Part of a small language model's weights.
Size: width 96, 3 heads of 32, MLP 768 quick GELU.
Architecture: no biases in attention or MLP, untied embeddings.
Training: 111M tokens, 3400 steps.
Each number is 50 + 12 x the weight over its row's rms, rounded and kept within 0 to 99. Layers, rows and columns count from 0. The size before them is the row's rms in percent of the matrix's.

# layer 2 MLP up, 768x96, rms 0.282, rows 721-735, columns 0-95
091:60 53 59 59 49 65 56 39 43 62 42 48 30 38 45 41 54 51 58 56 46 42 54 57 40 41 37 57 64 41 31 39 53 78 35 28 49 54 31 37 37 36 45 51 61 38 59 49 55 47 34 63 35 50 57 60 57 70 45 52 47 55 63 50 25 22 33 54 61 51 33 33 86 38 42 69 46 61 43 31 46 33 46 61 52 49 34 52 59 40 41 55 75 47 50 54
088:70 58 53 53 19 26 66 53 45 30 53 44 70 56 45 32 44 56 60 53 40 28 50 42 47 58 62 46 47 46 32 59 55 56 48 58 61 49 65 42 55 59 67 68 59 47 61 25 68 44 55 37 36 39 41 58 53 49 70 69 66 51 56 36 62 65 56 55 64 27 53 51 51 51 52 39 33 47 52 47 63 65 56 77 58 61 58 58 46 51 30 54 66 67 38 61
097:66 51 51 33 36 47 46 48 27 29 18 49 47 57 59 54 63 42 27 26 47 49 62 58 62 56 59 45 57 35 42 53 42 43 37 53 30 28 17 30 30 36 52 36 58 42 46 45 50 49 56 54 46 26 40 53 34 41 48 80 55 40 38 46 58 47 49 42 45 31 39 34 53 62 39 63 47 42 48 56 51 49 58 31 39 40 59 64 42 50 47 49 62 37 52 44
108:33 53 61 56 44 72 52 47 74 52 58 45 48 43 43 26 52 37 47 43 58 30 20 27 53 57 54 34 53 44 63 32 52 42 56 31 25 62 36 39 29 47 51 61 49 31 58 32 42 56 53 61 54 66 34 39 44 49 25 45 55 38 68 45 57 57 23 59 66 48 57 40 60 46 47 51 46 57 41 42 42 53 51 55 55 47 68 45 65 24 43 48 43 28 45 51
104:62 69 43 51 61 80 44 31 37 49 76 58 66 40 57 42 42 54 50 52 69 72 59 55 70 53 57 36 63 39 49 22 30 33 47 43 26 64 45 59 47 43 54 46 36 49 49 51 52 46 55 61 57 32 31 45 58 58 61 38 42 47 49 49 37 60 48 49 36 52 49 44 69 66 36 56 44 44 64 49 48 48 49 48 42 38 82 38 60 52 37 42 41 57 76 33
081:57 52 48 48 56 56 51 31 62 50 54 44 56 53 62 48 35 62 58 37 13 66 44 40 45 66 41 43 46 56 32 61 41 40 63 33 62 55 56 71 51 44 69 53 56 40 55 61 56 41 52 41 55 46 46 49 52 53 48 55 41 29 34 47 45 79 60 62 80 49 27 55 31 58 79 57 44 63 61 53 31 57 56 48 62 38 64 57 39 37 78 46 48 53 48 31
103:56 74 62 40 35 34 20 51 49 50 42 38 42 59 53 48 56 65 59 54 67 62 46 58 39 48 62 30 51 46 53 53 55 38 60 45 50 52 51 67 48 32 51 55 55 77 67 62 50 50 50 54 61 61 22 37 40 34 64 20 60 70 58 66 39 41 41 47 41 50 50 40 57 22 62 41 43 50 59 36 44 45 49 48 37 50 31 54 37 31 66 40 62 56 56 30
101:41 33 56 42 70 54 78 23 52 45 37 48 71 33 57 59 65 37 52 42 29 43 62 33 27 58 46 48 39 22 62 49 72 47 48 39 65 52 60 52 64 58 55 50 42 53 56 48 64 59 40 29 50 65 43 47 53 59 51 52 54 16 45 41 43 50 55 43 53 56 42 63 40 40 65 49 57 62 67 63 57 41 68 41 30 61 50 50 47 64 49 58 50 66 48 72
088:59 57 35 62 56 46 42 70 48 59 60 36 47 45 58 62 58 29 66 51 28 24 32 33 51 61 62 23 45 46 36 66 39 45 55 48 29 42 55 52 46 56 44 58 14 44 43 55 42 62 68 57 51 38 55 53 53 37 31 61 43 54 53 49 42 56 63 36 47 48 48 54 41 48 45 41 68 41 35 48 78 41 55 54 46 37 63 30 53 35 45 55 52 42 59 82
095:52 41 53 38 58 48 45 71 61 47 42 60 62 35 37 56 44 44 52 58 76 44 53 67 67 58 52 69 61 46 49 62 39 56 55 49 39 62 37 70 45 42 28 50 60 54 36 22 49 48 43 47 68 50 41 50 66 45 78 64 74 57 61 53 58 41 36 33 41 49 47 25 39 50 30 25 63 47 32 45 52 44 30 52 44 32 49 62 57 46 62 60 60 67 44 41
102:57 60 36 56 67 47 36 39 46 42 52 35 37 48 45 41 75 51 54 49 50 63 53 39 52 23 44 57 56 37 61 46 32 59 43 29 40 43 49 67 44 52 61 48 62 52 57 52 64 58 40 39 56 65 53 36 66 52 63 62 63 59 69 73 56 53 43 24 29 51 41 65 63 53 43 37 63 58 49 74 48 63 45 54 70 18 40 33 32 60 45 50 50 49 35 33
101:53 16 40 59 68 62 43 49 71 66 73 65 58 64 41 50 31 83 64 46 51 47 50 57 63 65 59 58 42 52 39 49 57 60 57 56 57 48 49 63 23 55 38 46 46 38 43 60 55 53 40 50 40 51 46 40 53 58 56 44 32 58 36 57 54 41 40 38 50 56 67 43 59 56 57 75 59 52 49 47 57 50 30 66 68 45 51 29 31 26 50 32 74 46 48 46
093:54 71 47 53 41 50 52 27 52 53 48 60 83 47 67 46 38 57 67 48 78 66 43 32 61 47 52 62 81 46 48 30 56 50 37 50 41 80 34 52 56 77 61 37 44 52 57 35 74 55 45 42 50 49 60 52 50 40 39 63 50 59 52 63 49 29 26 46 59 41 42 55 66 48 55 34 33 52 41 49 42 54 34 60 60 57 67 42 57 57 54 42 60 42 51 57
093:52 58 50 57 40 47 63 53 49 46 41 62 78 57 66 50 61 71 52 44 47 49 48 42 58 53 36 54 32 45 39 70 47 70 44 48 59 47 29 29 55 49 43 59 61 50 66 42 24 70 36 49 57 57 35 54 52 53 43 54 39 56 46 59 69 56 45 45 38 63 72 65 51 86 63 45 61 54 48 54 67 68 64 64 53 47 80 38 45 34 54 49 45 71 56 36
097:45 38 77 29 32 70 34 51 63 21 60 45 31 61 57 43 80 47 67 62 40 35 35 42 54 68 51 58 56 52 37 60 60 67 43 49 73 47 57 50 47 64 30 33 53 38 42 47 55 59 42 53 57 57 62 62 54 53 43 55 41 40 46 49 50 50 48 44 52 62 57 47 18 55 62 37 49 51 51 43 50 64 34 52 57 43 49 38 46 69 64 41 36 44 69 76